config = dict(
    n_layer=10,
    d_model=96,
    n_head=3,
    n_kv_head=3,
    head_dim=32,
    d_mlp=512,
    vocab_size=32000,
    activation='relu',
    norm='layernorm',
    norm_place='pre',
    norm_eps=1e-05,
    positions='learned',
    qk_norm=False,
    attn_scale=0.177,
    bias='all',
    tie_embeddings=True,
    parallel_block=False,
    init='normal',
    init_std_qkv=0.0421,
    init_std_o=0.00941,
    init_std_up=0.0421,
    init_std_down=0.00407,
    optimizer='muon_variant',
    lr=0.0107,
    lr_mult_down=0.7,
    lr_head=0.00715,
    grad_clip=1.0,
    warmup_steps=200,
    schedule='wsd',
    decay_fraction=0.687,
    decay_shape='linear',
    final_lr_fraction=0.1,
    batch_tokens=32768,
    seq_len=512,
    doc_mask=False,
    train_tokens=146100000,
    steps=4459,
    dataset='wikipedia_en',
)
Each number is 500 + 40 x the weight over its row's rms, rounded and kept within 0 to 999. Layers, rows and columns count from 0. Numbers have three digits each. The size before them is the row's rms in percent of the matrix's.

# down: layer 2 MLP down (transposed), 512x96, rms 0.0176, rows 447-511, columns 0-95
# up: layer 2 MLP up, 512x96, rms 0.136, rows 448-511, columns 0-95
down447 065:520394540475511482476495546530545531541521542506496529459473514533577494483477490549475465436449502512478542421492518548517461520546530600483484551554535575499534534479505447470522521490476519472481559570489497458506555552397476443561489534438468504461458430461465475476522516487532461458
up448 115:451498518516519479503480509543449531480489468484468516439492564463549507483381495566475474541517525523543513488497494444503562574469513485537569514539531547446574494538488497551454525413502458483525526427408454519456448472528470486506592527411531463508456509508499490570485497505544514502
down448 117:501453536514417493486463399503495561501508498506534463480457486542433436486478495612441592483594504522499478490453515492485501552452541481541491516515422567489509476543519570502509505438507515486522480494530462486480491460534592516474503509507381472523505550546532540486523501502466484477
up449 086:546476534524492587534439473505456577495496422484472522441510439479441433461526454480477534510470526473553498529474486527480424539547526488539545454455468541472548471482545543495421480513561545566538556532457521485475535514511437513508507572495478420521536435514458464548555534515535486524
down449 094:459468472479481446459503560486508458563497535537557448490534564515435533494491475506570427492461499508504511532518444552555554443494565536469457466583521455527501485481499422564461522526538503475490485514537522510493574509510516518433508416407495513527426515512501527491472501481463579425
up450 097:519510565494518444477436483517591560544565479437526510540452570444467501527495483526569537469544554503453498465493537521490526531396449493539555464441469425496493532476463556432510580450473534461528494527471448497538535546467473594524448469502492489500479479493499543486539472509507487493
down450 098:574518533458519477537504457511547432470480548541471421448448516506500531510521454474510508501555492484493507522465523570503535507527459583536513522553528517544526424492449483507447431482538466544481509495446478584536500565503449493506526597487498528517506445545519492440407475438459493424
up451 116:500523542566535500481466492499498481507458534540484480467572464528492440485571488548448532587522478466466442509492496483464559508487515521444502481485572404519547566516567527525543506434513505483423496459465460492439510606593526461549461491474500458463514489469530462475472450477542459528
down451 111:515549458474500481530559450445464472481483483520477529465510485531476482475540496579482473531536407449501480485419479504512526532561498452459426498493524537555443524520479506513555491486550491513433505411431495488514415521555536471624512481474499551484546492519572488481500556560464530533
up452 105:519470512508533480525474522518565445505464504478445561500551467477443509477533489470443537425507472592540481465503431550505529556425469412621511514495526537488460532539438524525448585480517550453474499493475518517577521526452486509522449520506477486438493494502485523489523558537527439453
down452 108:426496485516440501537549525607465539522531429435532481479458559565558463506442466509501431498441523551524493520487523508578480425503496540424488478525490502558520472533537467523467506634460461506514503484516517488479499497467535453500485497482504488566516532536512522559449435493442509470
up453 104:513511505480483468521560454460569451567491534530421391501510569504487503483531515535522474512565476550509519451540484516549526461461487477505520560448536478571493540531409562505499430486477481485483523469508456458548461482478498413530490575463437515563490510557571446503475521548486477506
down453 090:486454542531491527515485575531497537473461491512492563524510538494513468464498445434535525554431583511551432503445558509493480505538572433559466518457518433469473505462549496426517433522581503460552575515507545468476529500505469489503532471587490483455480469430431489485520548469484513530
up454 100:425477499540472584540525424519506500566483502522444484460526530525470528390440515533512543576500413482434478500560511500525540529543466476536518507464508590529479452522495555497541479484460468496474462472508502489528460537529468526491522565456553558495465445536515422498553494462529433477
down454 105:525468443443553513491498522513470464479491554514531479509551483465473544489528514516542522526468519555504523537490507487515524502481431447521445540489453516448623457490516454407523466488458519464493469519494413567579607452434464438552536527555486478489575490464489514483521443485506470489
up455 105:472476482459558503519450475504514500511492398550535572513467522543414473524523476516460499546422520416584553475515469449497533504536445452542510498547428475418529459476456535527481505476499535501504525612482470544487592554524472497529457494485504546487449493479522548535478490485524539479
down455 096:501445514484489479568480485444416486488426534461455498466528500488459574483504537462434437512492450561554469492551533520465400532514474493556481488464551501535455483499473469538450456588435526531543511510527493502562463455521494530559539550517474481478513545615511524517505524462548499460
up456 119:537521482635504580565526448560544490584575514445554484492460471505461509493504549436559487502522507472511442497451495500429567585481493487484482496444501522533445501515472487540463478437551451501503513545515526533561440517476496484493526517526463508437467510510470481504467463465436482447
down456 137:517461505535467496458446510440468434478496453480535527477559508482491544559464520514476500532510552474517534489588493503481520487480592553481560572514495491377564535503522519577470450504427460525583516461445508509488476536515517465540429450493544540509465489493477478510481543409473537479
up457 099:528471465523434532478517483470597479518513575458477538545483481473443523551523489546537508515509455480550501516460446485567545537471479563562517438479539553493518417468449515536519504563459403522567515408438450544537485495423502493530488497479489535453492524526505478465484516551452524459
down457 094:448494502472519521473470548570457503532443465530478506448476577530533542495474471511532465488484480491465451513500481460384490455556558432561493446482512599514480483503407466571543523598473458522463580488489512456528490552500526512441491557467475500566492527507497484504503463518552479520
up458 104:500555415455451515505528506530503462535525506506495490527517499461526469374433452471471510468489543498509489442532491552518529529507571473541510462452535571511511472508418466523414465520565548485520561512576462513453556537492458539500495511514489480588522436559509457500500534490447434482
down458 103:493434576526461501528525567539580485550505498507511431461539469546458457558500504468497507497516531497506559488588485428475572524470547466484492524508448466513533457443512449515520532440517504514388419480455574482470549493505497488506435494519480477503551496442469483512562453531549517559
up459 103:449530463543441417462472434531525519494454594477509496546515513519530486508547482537489485432476495413439541531616507510453487536494484548531519492454535482513503542496528592515505472475507583526584533541518506514501470494421490468444517465541505534551485517486459490418446521497494454481
down459 118:564472510440525511554590479446523478491490534475492451541431490530577533449542528471509590501451443514520502500559476568550424439490530505466541484513506444416449495488518507468562455560456491526558514484475485552483535480506527505448447544585460486440521498488465479485554530509505501539
up460 102:480478499457500510499535405500512477558497484475493571467429544464450503523547472465531519540465460532522479508511476476470498507555460426401488540499472544528461409489494511493565483502535510524559604569491544453531497431403546546493551520481498507531527528491516483544549489514444572510
down460 097:492488513482532567417456573461494513446545520480490482503554466492521494521436586518531480471475517514488527478571421512542553505508566549488489511532563516431518532413508431545461457488529574487465426487471511508475530550475449602550508474473517530561532453487484438467504528495481498468
up461 095:465504453391543494538557559495468476522496484518470488569543481482522469475606490510528551512439443455475511509529476534491494473480490498528473502496485545519473443389458511519470530526516510516525501544501536502500539428422512539443439456503554564582446469461510518541429555532510543533
down461 104:481515499547502534522504503486489503458533490521471484462491476521490472467520591510439522447470515500436536421473580506511585428481517441482498513488517556555502585493529502522464405514553483525453489560547535461383529513512499525528493509448517488498463437559561420490500459559503476542
up462 091:523513435484472520544534496459523545519482530473478483521501462385616477535542542548522455445516516448455549455512527514440460562491493439543495507517516502426565520582567498510541505531409477497524499444553554472491507497473529490458449506507468428550475443518516522480499509448471530469
down462 086:451533439503450450450538515488429498490487500512442501477546469394528545472519503513452470525464542525475508512453437510430541575532437524591517461452535454508537474528468501491491551503478525519610521534522526521447534518551491535515454552549490542440549564464499524508547493455490441482
up463 102:506483528467498498451436470505535496504464505527463477570513456472478521540443477448538458477500410508494568601521537513523480530462603513450532472537515503502507529527510495549536597456458484487473494451461511491562470542510399459530482448504481515518472541568487512518502541513408568443
down463 104:513467467514507475496493597498454561550486593469491514476450549449572532427493471475462461507480492549515468431460520451561492572526422425496536532508520526519506529450451538450519519515533481463530506517519501416493592511474492518453568462492488469461533481440489503549532444545468506546
up464 107:467554552433489494448536507488550529523501454431492470480574516457521458434541455486526530468555513542526494548473465537468507502492450506594531471468492461447501537491486515553486546516519536492476423515512432528555544507464499594464537537439493460521520474548563547401465476434548501475
down464 114:456526495488563431427461404531462515494457532535489565438440490580523556553490536552543525489490477413511556500470484512485519542525477621445493473507523490459556525487492561454542499471416526473557531534532533470515463459492508492445542505498507488505538544505488469458520526488456474447
up465 094:500559485391424539482596533497556495501478481473475495548483562484556445437562472546474519459495505469514522449516548506431515466516408530543495519451485429454551523484541495482499520500501513460468553468431485523474515523526585434396520574528484491491506469520531506481520502532509517503
down465 086:513507476457514554499518537487545539456461436530500536525539524463486456511553506530480481534519483521484562492447556517439504507546498435487466500451562520455482416441529516437524567492494515512472534521470566429448483484460555492403499543541543449487590597550531463458510458496500556476
up466 089:501488491533585429517490498517501531534455502542479575519453552455511506456560451496478482490457505517504491457579584542534498443479502509458522530527544475540503501478442465520471494489549454519447563450543517525424520494449465445485444505501614498471481560564550480531481420544513437511
down466 080:497412566462455467457552527483484526454541546452489536441461460495510489556502522501580531481530528444542462547536547508496481587490472512530510479456503492421519524504547483517526452516526455485537502511498485575564476517506551614506460429453449486469530519537460534485516495455455570430
up467 100:464504507422508534442469478461544448543490555537453608502445506484528493552461545584539633433531508486514500456550520470468518507534490547538468496495543470521468510464443442441460497445539504511458517445491563480535510507474480480530556449513475516516474519529548555512487452462466499441
down467 103:462514533437500479411525586559505479504485446521398477464518515521468440481518435477473527493479475506446468500486489515485473476589500542543429494423569462440567556457487557498504524501539543554501522456462481540548558527490497520466519555513565509463516528473537491491556484481562434470
up468 103:501535496490466514453611538534482394549465503484439471437513505538469504504541521480515502480494511495623444545431489492475464571552484424524510524482464563504500488511498533483501432432552528554562493527492482541476520508468514508514523474463491544450434512480547534541558484511407517498
down468 086:521478547542499493526431412454522521442520501513501462498518414539525490468514465558498500543522537542522502555555511581528516471496514492493477418472489381519528451510514490427477551488453488450456544528491527514474541483505429488453512485531467489554511442506540428438535510556507578567
up469 098:479590511457540487415499598486515490551495507516527552506484508489502524480534442496477487503415542501510416526466492532420587494458437471526503494474460502488538477488465481496460524455537458524596470544431482471466489496509493494497468506538511506450539578578502515506606470510540522439
down469 089:492508566540519535548525507497479515533485472470558365486467503485559461543435517514480574465503510512439520510499517498493368564484482517527570460533535460504487485517498445465508468538507507492466507469583538526536497516502510537435556490577458498424513466431449490535442497523538474479
up470 095:595569468527538514482448549503471555458549455433506511497503477447487542471537438457453599610543543480454489456514526484487524449476475508459525473500428427556535506528538481431540506491498535515451460497572447522516472456561522487510537520500493477523504483479479580487530462473549490500
down470 092:412504528541489509519508536580567485612529511530459538469512514533469543442503465474528488475487470526473449487400460436510498484531497444497466476492526510518390445554494460493531536483491503560509489470457496447491543537505419504583495537498562520532480469531519518461585548478516522541
up471 110:446549515470533526421555511482587484480506490491481448548523500456539506498491499510538478482475506482474580541521491493488550478464561547555491529450440494557528484484463484493473420480482493400558521546516516527534476428554466501501406500470525470499460409547453561572530508535552550482
down471 097:538472426497520516557515511530494446496538570578517532481454516458589518478461537472478512504464475573516445483427571554508450511525534483453461584476479618499419551482500513469538474518479418568498531494494499490466456494546485451531483478477515501416509445516492481503482529497488559499
up472 098:544435490505467471420494475523569448478472471452554508461419515486426484516476480521502517481506465535556515514550427559478481501524538460430523517561501483493517441531535592488488570587541508542515514547451509486464481555471431472533521480522434520463545590532531537438482503529496511481
down472 086:557549505508511561582480468511448520591541568571512469469526520517511543489462501467499491394521459479522515497476548487497475507466560482477494564514486577562477459495470444495524421491521465478454490417472468453537491570522535495518451526434496442516471418545481544498490472528475531560
up473 096:484526431562542560423489483533493496504447524464447525518537499424615561426425504473505534529509457497477523526516534534501464497503527478507540533456520517504445498547487533467449459545553460500540473539506475427525519444524498495517572492463591505435557507531439425436487499501495519499
down473 086:502398512527504501529480489575470554497512581545526456526515521542488467478542513482500471451475562499489484532563482513473538500386544523541430461560440493522501493478507478553481569504522526557455452518476493455469488519481461536446487472522463517444561456557499514595565546492471517424
up474 094:524420473528505528525519504506520452562558548552495490497492531434532458420493465548469467502496558496520479554507533491498491574458454563487434507483460477517490472483519449522518521472506518462408519582519534504526495547482429546531527509485426434512540594496534486462497393457553469469
down474 091:529526509526554450482471541597499552493438502489522471497551514527523488505465501476480513465497474527589559488539433569519497403514549489453577499481548525540515570517581536475486487514476484529565476458520413440487484387464542480468483434460481524503489467514507474483468501477496483427
up475 111:534503505469433525434570494538469506525488507523531491440514502508526497523442514491526566478437420519476505504566517429460451460520480548452550476508578489512524507534505495553529490488498528462550493545574458458536539457434537471533522414533442465492527395449476585540484534509505546464
down475 130:492466494464484528567517539434581547479471575496469575530468527511531505399450511509519495514503509517496490447447500537538482511508437433505549567447484422475532536425562550531489474486475493401441498456511539516489501570465558472563529481529466535524461540478498492478446504557515482527
up476 107:488561510474571457505459444582528497496490545550466502464482499545510478484430435559464499523522489501436473512549446455516495495553487498487552473531567524470541482572452529514549527494486569486511453474515534533543558444464520467476427468495520557549529441522524385465452557494476555477
down476 103:511476518477514532426499449444547520463533465470503561539495525478575519487484561437507473596489532514506448579503436519514562430568480550516512484521486427475528510393531477516525483511538500528438444531486454554499524429509508476419468469528479509566572490478484466496467529515523516453
up477 091:434484455494537475502397526475482566499447510503476599529520486478483475489550468508484456498435430548485476553500500468516495481500550427472590508552429488508495473583553545557511449515509484514477556472475536478488543441487525473517492471564429558573487499455478482519525519511432558513
down477 097:547519501396401478522458520508469551568501513528547501438526468466501586484472552556523452412423465490502482485486469526528527483419430517554467551529558530469496487555448493559476528455531554488493495454488512485482494521447497576501547461528486525457523500505509576503485558463487531508
up478 096:476513494552610506500459512557507499443495533540454518511489479541504497441475449455510521532451476528483496494518547543511489453517571454484473499507564453467427493455481414537533488466581491533487536571453515526466496511540441485443486470503553455520513593517430435517582473483520425489
down478 094:549510524454477479470498499411514499538518513531470450413486540477539486541556536480588544482534504423426579521467535525524510532465504536492431532476514489487542546506502505522484537459450543485537431539504502542474473550582481478469490555479444454494449620543550458475464472496504488459
up479 096:447474471455608482451428551478462456539456517491554479536481483482486458539535494493525460482503465525529538512611474570506484484481516508555498477547512508510503475427498476536556471468514474488611553467515503499461427534486475522561459451543494480491511474519483405500471593490545460537
down479 094:558476532551467596550529462458526530475523526517440516514444472537490512476464491533425506504476479452508452489415592508490515497473460549436464496507482563528468518521494502519448497491483539517448463589501505453550522483489533484448534548434496441532449523563530582573476431479453478502
up480 093:505516466492592523588495475509542514419515499477446499506517454510465477476505489417510509504484563467400493525453511464576499465424468533536551529534444416526517453487497449446543521529411515511470501507498492499517539535504446539451528547542491464527534459546531504496568457571543513458
down480 091:483595530487442481458529493477523518554496492469515501498515475473554476566463514536442547541476527509521521461432521531463483510566468455443485500522503530456518503481541490518462475467538447486497556444486503518511429532497592515562426445490602473602489543497476552443511572477546457538
up481 090:513460495522441480525513382532471488473549472445489472504520529430474546525566524535547512502629489436452487513494463501493513488447451512488504479444487457456533504538518538483512527396477508535485514562440495509510506435485475517466523553543494509475514513483559578513462449481504613491
down481 082:494525565452568549492493546501571510505495560545556509481484470557488497502455556526485491483488441478565514502523475514465523547539492400488482607559510512571446523444482490529500461442524479496425510500494517499493487542485501499506464458399454408463458502555545493437498566486465459491
up482 111:540521503449533502451460559553430492549469498487529474478498534460511476547483468476462569507472524501497490425528577449517536506474498451560534439531536521469555471494441525560514533465509463459444397508412435531542459544539489494533526508507468562480538469549507488614549497502474521497
down482 108:527431462523445520482479427447500524454533545613486468490443491526427483594495476517498585490467513490468541465470496549544548527485478527451501544515472485452493493560533548520523464455485404444538553489510498522453564520501515547530504567462438466489485494479557518433496563530501500529
up483 119:467478556515548457460419520564587504473487458522419509470517495457523501454467502496545508439562492507479496508525502558545481496500423414545530493517442464564496543496563456500497534502556535517469494410586468495442561551500533514476513457518522473525473507573431503473429531491500519525
down483 116:487498544542479510450567532527537507532493430456448519441487530504541430462511576492555522523534480492512465526480460475543464499496501560543479481488490501517557497503479444484444452441497525499545443425476435516510567565594570475500482422486493454515489546438483452512588520497437533551
up484 105:451564474559551483501427551497530594563550489520462507500517500518517539499491470527478483513436459474475436562527476428504533527573498542489530514453537400524442509522470442531491532477506468451546457480528535491481528522557451476463541494451503471478438518514443533461461423521526543583
down484 099:484528491452462555469519499519489490476544455465498501434449543484501514454537524502526468541426483470572481493453437387431467518560543507497487523519445561507469474524503505473491494508523478531461488491511514516592575467539564535524538570456478529559504503412548528510543403538479548535
up485 111:498527498462510547483493455489473542492474482530485557481515435492476448421490525443425468517463457457494581497593492551497504510482485471480563521514455624523519506528428465515552429498560595529499460431550573545492453543447529535518477517503533545465494478456506511468496487479485543500
down485 118:511500495457498520445588510527538458499470469476570445498534537527474473499507464469538535539573539449506454518440439454532520529489502481543538484488533395385483445478592515480565555469525481518473460535462435504571553489509514493522469474507554516560523531477476484522503411501461508513
up486 092:536472529479505465448576541486506498489548403454506460570520555494438494472485509492515494561540470523511466558520446477450611554489501525514454472448453462538473514534442426529465507448568479561445497461497483512503436465549418544541542519470530516486505462555497513519529485529510573483
down486 082:436431517498487514504548439467470514429518594522536530434440461508502534529527514550500494432514440531495531515487506497547421482487423491498453565518522522499478535504535548531484409492434517499579548533606536480491491479502490520462479499523474517519483490449487582561440571490508470521
up487 054:493531491549486558434527457527492477491472498421502504557451570545459447458523477498481505522524492557501520505467509559546459432485502464536505537417478476470520570470456515545461454520540516565531477481519602441518530506543423494576473533486391525511505445504490463531520463485476571525
down487 076:495475508434530524411472555469433512486531432452542509515516588526505502563527469473469527576523570551565515525509427475509462435481479536513421556527457542491491489474485505471536495492517458441561492410523489540504523544520478456512503464558486520509506587510479550494492451530448488429
up488 113:510598535465580491513519491443489494473526427495488467468539490480511561548507493520520560569560457426516506488427527459500517504445497525552596551505484501451562500520454454532432483432487442421532505521480524543532468460514492522516531533472554529453458492444457540529493469461486573484
down488 111:559515446471511561521453492518572465498527554431484476526505456472514483489485516524447536425495467552510546516496530484529562553454551507535527502544547544545462455489487500491462467486563438508458511480463468512504415467519395564519489456457566469556495462567511440454484510515453501594
up489 096:517558460489527500474528587551520516488528504442564551517525476491452488474496512529491441591488488438461534562504485510546442468542439501524461513524500432488467461509534385505520488532451518485508515496512501502407539431414503555531509440463505498535528459404532524451551502532530532511
down489 089:479531501521429457483504514496572484554462419460468511462491492494449486499541529570481557556584540464471559519546518489446521482507452466523474505526483535551621541513492502507507458446516477478446508522420504464540450582529502507561459457453531434516479536515433458490508533472519461442
up490 094:477481482502488478456557499432512454524503491515409495534513533453463455593481524557561530476515442495486484523572456506500541465445486500508520537533471520510510544468498527484596453563520520558588443478440545468490474474462544410514528445464425508483542531580511481476509570511524478511
down490 106:537474512501499511464479461524495453554466527531476536514396561490519500506508566532483492496479545509563458428498557486417477585529541477491495508457488429527480505497464456498454530495498550581471549527503500549448474510513416563523497497491455454412472437471511432551509485541591501536
up491 094:480570445475496503448488574470457447492452534548393532467464429419456544533507452512442529506471501469545495507507521550490571491522532447524454551553574490436487536503484572466540491500445523494481494484472488539490581525452433567566453493511474488547463516506502436510499540516493497503
down491 096:500506513481472557476497454515496476558494415517527430526482474523477482476519553468432490558478459500586556506514462551552581480474434485538475506540486434486478477513510551492523535445473458517454528508494500507464512495482459481493515482542524451545535480653476536497530428574410494485
up492 098:565534513538428535461488456488535492496491502526482482487504462494499549487525489534594496482473558485503410462487565496468438470495458520537533451512474538516470511446432510453550467486564492596580541608496508447536519515458527444486551560498552480502517520460478541456522509454446487432
down492 100:466465440456564438530513519473468556464528421524474463425502443522580547492482559565450504529469482493503473578505479487475540534504549477493477459470499491550542520517482581492493506540414450495482432469506443573478479530489453512623475491435479521486524542468534513464489551494516493517
up493 118:512550423537587514494535485536498479476493485449392526558474495494505497470492600444511490536504448494554557496533496553485517472405508493477474472523545442530391498515491513563521510509418477491434479510428484484456541471458497504550540477511518523512508517542517440496571551529490560495
down493 127:510516488451533585494450522616549486512459502507482435507472498480537522460517511453519486538431436477497475490456549481480479522488516486574420480458518474565477497433425585505547433517511483433553511518520474474547490411529537546509533516498498520492483471548525511433557557521518521565
up494 098:548445514522437505511524534515459552465464457551508522529538476438500554509556504448465552527551451413482417558488459406528535515495430512499457524495511540524493531443504558509566540431495507509558516438444504476478494513466486463584464502491579502504506506506543523423500498456459555477
down494 095:538482520510541493525510459472520463439497478570543539515538477466468484451572540442550544541543477500490525521486508489513527495509433466492480538461491522583370534495513469493563514491472509472451522511545573419486424456504456482541454519517553431500543569473502393471518499536544505518
up495 126:464511443557539518489471558506503530492488468468510530544407551462560449458537493535564442488443500464557526503545475481484477513510508541523489518479481454423507476473515547502468494487541579520444604527471561575523479567500464461492524452481538461514549468425494498510408505456537437521
down495 147:469536470499534589522479493450495471561492483591532477515536516514430459464523583534468474492535479451515503433473543586539525549448479481528476506424522526508454519525513462540517519541468464507559414557540461519413464480565477531409498458481536483514427541523520529485502480487521465484
up496 099:532527552531526484478470456511551551403466491537471541554538512497504475480552504540523454563462505451461562489529475588508533463469499482469513537480505501393501496515560525565438535550549516502480546476518498513463519482440473515423404496430527419478438519472543465537467511503525545527
down496 101:511542508464494455478562523544474557502462465483533531463540585436502555441479581570412476498511519523453462493469579485516538563466517481481506497529483495467465559502538471499513485442447466478520511549458483476450454467520447601521484550559496485527479498540468465460506556443444555557
up497 102:461538447519526505417503545571527454526484448431482505504431556482497496420500523510460477574458482537554504539546536533451489497462523518510532450541511527487499430530506463485522414530498487499455473494532431499485514462497550590606444456584497485503533549473542524498452487511489472439
down497 096:455429559513521521561466503487449563517533449499493517538463516481538451427484525473481500512390535525542498476548437524526511479520523449484495557549557471520524543466571526489465511491503467528458469468420480527522530475546541457438595451484506523511511441449429586564494529474517486489
up498 086:445537452413512561514569508387486517527560527459490531462508520466497528482500539480495512524526464536560419545443429441487518467540476554470473555492470493507483461492504532506478439502457408516519463502445527485504465464520521454471495525453569484476486505592485573540493520454544526562
down498 077:473458504487472475445473502577506485536490523499462499522512473539571453518530528466450502514492542476484579459607526505535519483548491484490523534563518502415488476500499529512487580520527574522439565553468491508419492560458448473466482476525470469565495499448432369539483490503508463486
up499 110:456463574468564498485480477547574494449475512458511546350531425489494538502500440466543488490478483540527490533451535449460480596516449541512465452527514523468485501485523549531577534514543495496555523442566459484502478506501462473517501600493516519464427478506506529472464501523523464469
down499 121:530575488443488465469458454525504508493513560565416475489598502542464541532432510570464438471505515465456455455479468544514551487472461579506494533566496597506511436527474492510439503485482465480525523504456499515486472497491493486539447500426594515529535565552501546509428478504483503529
up500 103:525590529479515498494547567452555477491583506461525525543491530486502513468527454468558513513466477492467525570438550510481515428460470517526462501381422419529550569507504515452451461536535500503549469508552473477525441503541570464486455483473462516537476485455464543527514461523531461447
down500 093:523471493476467505528461430538520523509466456506478466501520504505463560567538536498458488511583447458532439491553519476436517541498471480513494499514516615506475456467471484539548522449463558499476554520444440513529433460507386497545552552491520515437471493517499439518611521522489509547
up501 098:509525476558512508482480443530528518519502511472458480517536475396544474482509505490495503504537476455502531517564565593471462399473504556412414488549522452523502584484532535429548547449461464470427465551449498504497503488534462497518483492550507493509502510497549467468552485445506595468
down501 095:466454513511490471483491547559556515494512479542547474518487479493506387484450427417411490499500463548548437513451456467504486538497537510567490483469519557496472500525428512618501501547564549579522473499505530484555486480516461538480504448455548484443454504555501478465514547556515469518
up502 078:550514498485560509579501531533542483523458507471530449497517459494539444453548507465591458483505473460481545506497529581471459498418442475477494494566528536434487560529517546494517479557489438509468539469542517531491502500449440561559451530533539544434430484397491464524441537506486511491
down502 075:534501474457536483473519544539504498448517513472526531478484473482515509518516416423512481524465541510507526491470486508444498552527563508508430537507465545443502446481559516479419477447404549441560486528460481542488586465448536483488521589456444507556597549529456532484549526513460534521
up503 098:547505507459483498480555512486548478421502533496551525462535438450543424476509476520580513513530450545583503447466602496511519506475455444541513451518488526498459471560531494461502434485456494467491522586501447496552502567473497454520521505448429480531553485503556558501488429573467495531
down503 094:446528515512548465500440470493485460503505465442458509548609472523554554560512472532483552498508482500450529591458531540511489512492492594548493437467505523519557437507509478491431514545610418454476470468505437447472458515484468499472502567485458535513502534471482484479488466564527468537
up504 101:549518500454493542480505508441568525484549471480523513587596471442409549554546504466522486499440475470539512512517464563483463518539567470473532441481520507514494547516507439433522481495437461479633516515484527500509527433458472537440508462523503522538508535503489493442472521463475561460
down504 093:504465514523498488537507512530481508436500566597506474412444541482582538449459487467432503541508522495524440534467452514488518562478447559495453528483488521488531408493442553521486503511540545493449543522520488539483537553511522476549514448466423461432510497567546490546499474543542414523
up505 112:493572511572450451475468485556508481473474574472439480563472531502478493493484511484505521438498509449505475443580480539545558460533506570520606541505555500454526557520462521478498423493588545463461527550461516491515521508500527456504448531439511512455433516432500438463524517485555468509
down505 111:523438496512456481530501444516439571529496499448512500522450548482581533493473580487499555433497492525501493497531495469448419434519533501496538556492469528461525452566552506495538397543454537534504528542470525490528505454500542540538497476496509480414437445423500530544565532443546470508
up506 087:504542431462486455531519503536550536398517486478514483498487549530506513511564459482506534549456502516584435537516491473499504556410503501418433452511525500592484513489468487478476567505496485577523532455572504489546430500503453498529495495567505543521523542470505516507420491417432500472
down506 092:527478499499511432512444469551526522481474498478580446445510396545516537499552504533526544500579502551415516580458462491530500491539529524469532469461543466521459455523533482446498478471550456485506509477495529490500454412511507476491482565500566472439516608567481472501444563502522508462
up507 100:521538485452464490401515469480509492529486541508440461559543495480527484506473544502502494490537470497497524534514436515494495448481474496457564430517555475517477584476508544517623411546469444512495468528506486479514521436482491496650470436486456542503527499525476440447517520518512547526
down507 104:488433543502553462479465488496439549508513515502510601498454545563450461483500444529485492550475555544532485496508566526483507519518477536559472521459450466503459524497513461530459541487492565501569526568588466600471588473457456539483491488520432479502434479488507449480477441473461512441
up508 103:513504500480560425489448510496520523522515497525476562522475469561500428470560463526456595532473446494484485492502522456469539441511470516514494510518447555485514445519470469558585486492485492553467539563525544482596442508524539526542519469492355458487537435447529506484541454497504519493
down508 097:491484525422460538467525471423497421500510522497452514562516532485463483485474503510504506502452464543541518447513425535496403494461463534450513627476528494538545550509529426530396528467524469531542519444500544530527490556538485525484533467505440577526506472553542438510511496515489523520
up509 093:464540497471502453408525490498512474530502519425483525541493502462487501506523488494527439497542459537507468539545427420536500511516463522530563525520475530579523562429524510486500433405552516528638477545532483442500483477524511484422515509415467545515543505525508525495562540480504463495
down509 095:454512490489472513437440455541422524482512490408518496517497498467484481541568543502473456484523555428476499567539451512469546548478518539469506475465518495470567490472465551501520574570457568497527513563456471530540500469488499517456497507503450500571540462521542386443463553470532565476
up510 102:510533493448517492574495514483466504488482518570445475515572407544538434517587496483544470473510463440523524469557504514484481577554511496458450568540488457465465499449504509564435577517471482499522532482480485531470504517497504537615500455519482509493461536512461386467502516447538517523
down510 098:516537567512553447516520511618540493502371542518523527466567530464493537506476481507552474480509480484530481473447492506521491487437552476445515537551546453485516481420450536492503461439421527465596477496514497478442494478484533524472487509526482501535464418524466475548508583526509534481
up511 115:473549507482588499437478532462525580491451496457517495457529488427480493450498519442519491551437546485587514496498508546402522527566531451536503547490426433513555532425472506575461510524552484581502484494566477515517429486467474463535517467532478473505500515505503501507475547524492423467
down511 115:514512560480464506487538458518491572551423506551586440515594544562497560556455497569498525447460432443534482569503460503444490507559456463533434484525558475520514516522456498522456504439494540463515489518489512513514445472484578516513519458455501519497465459539518451423505520535493461456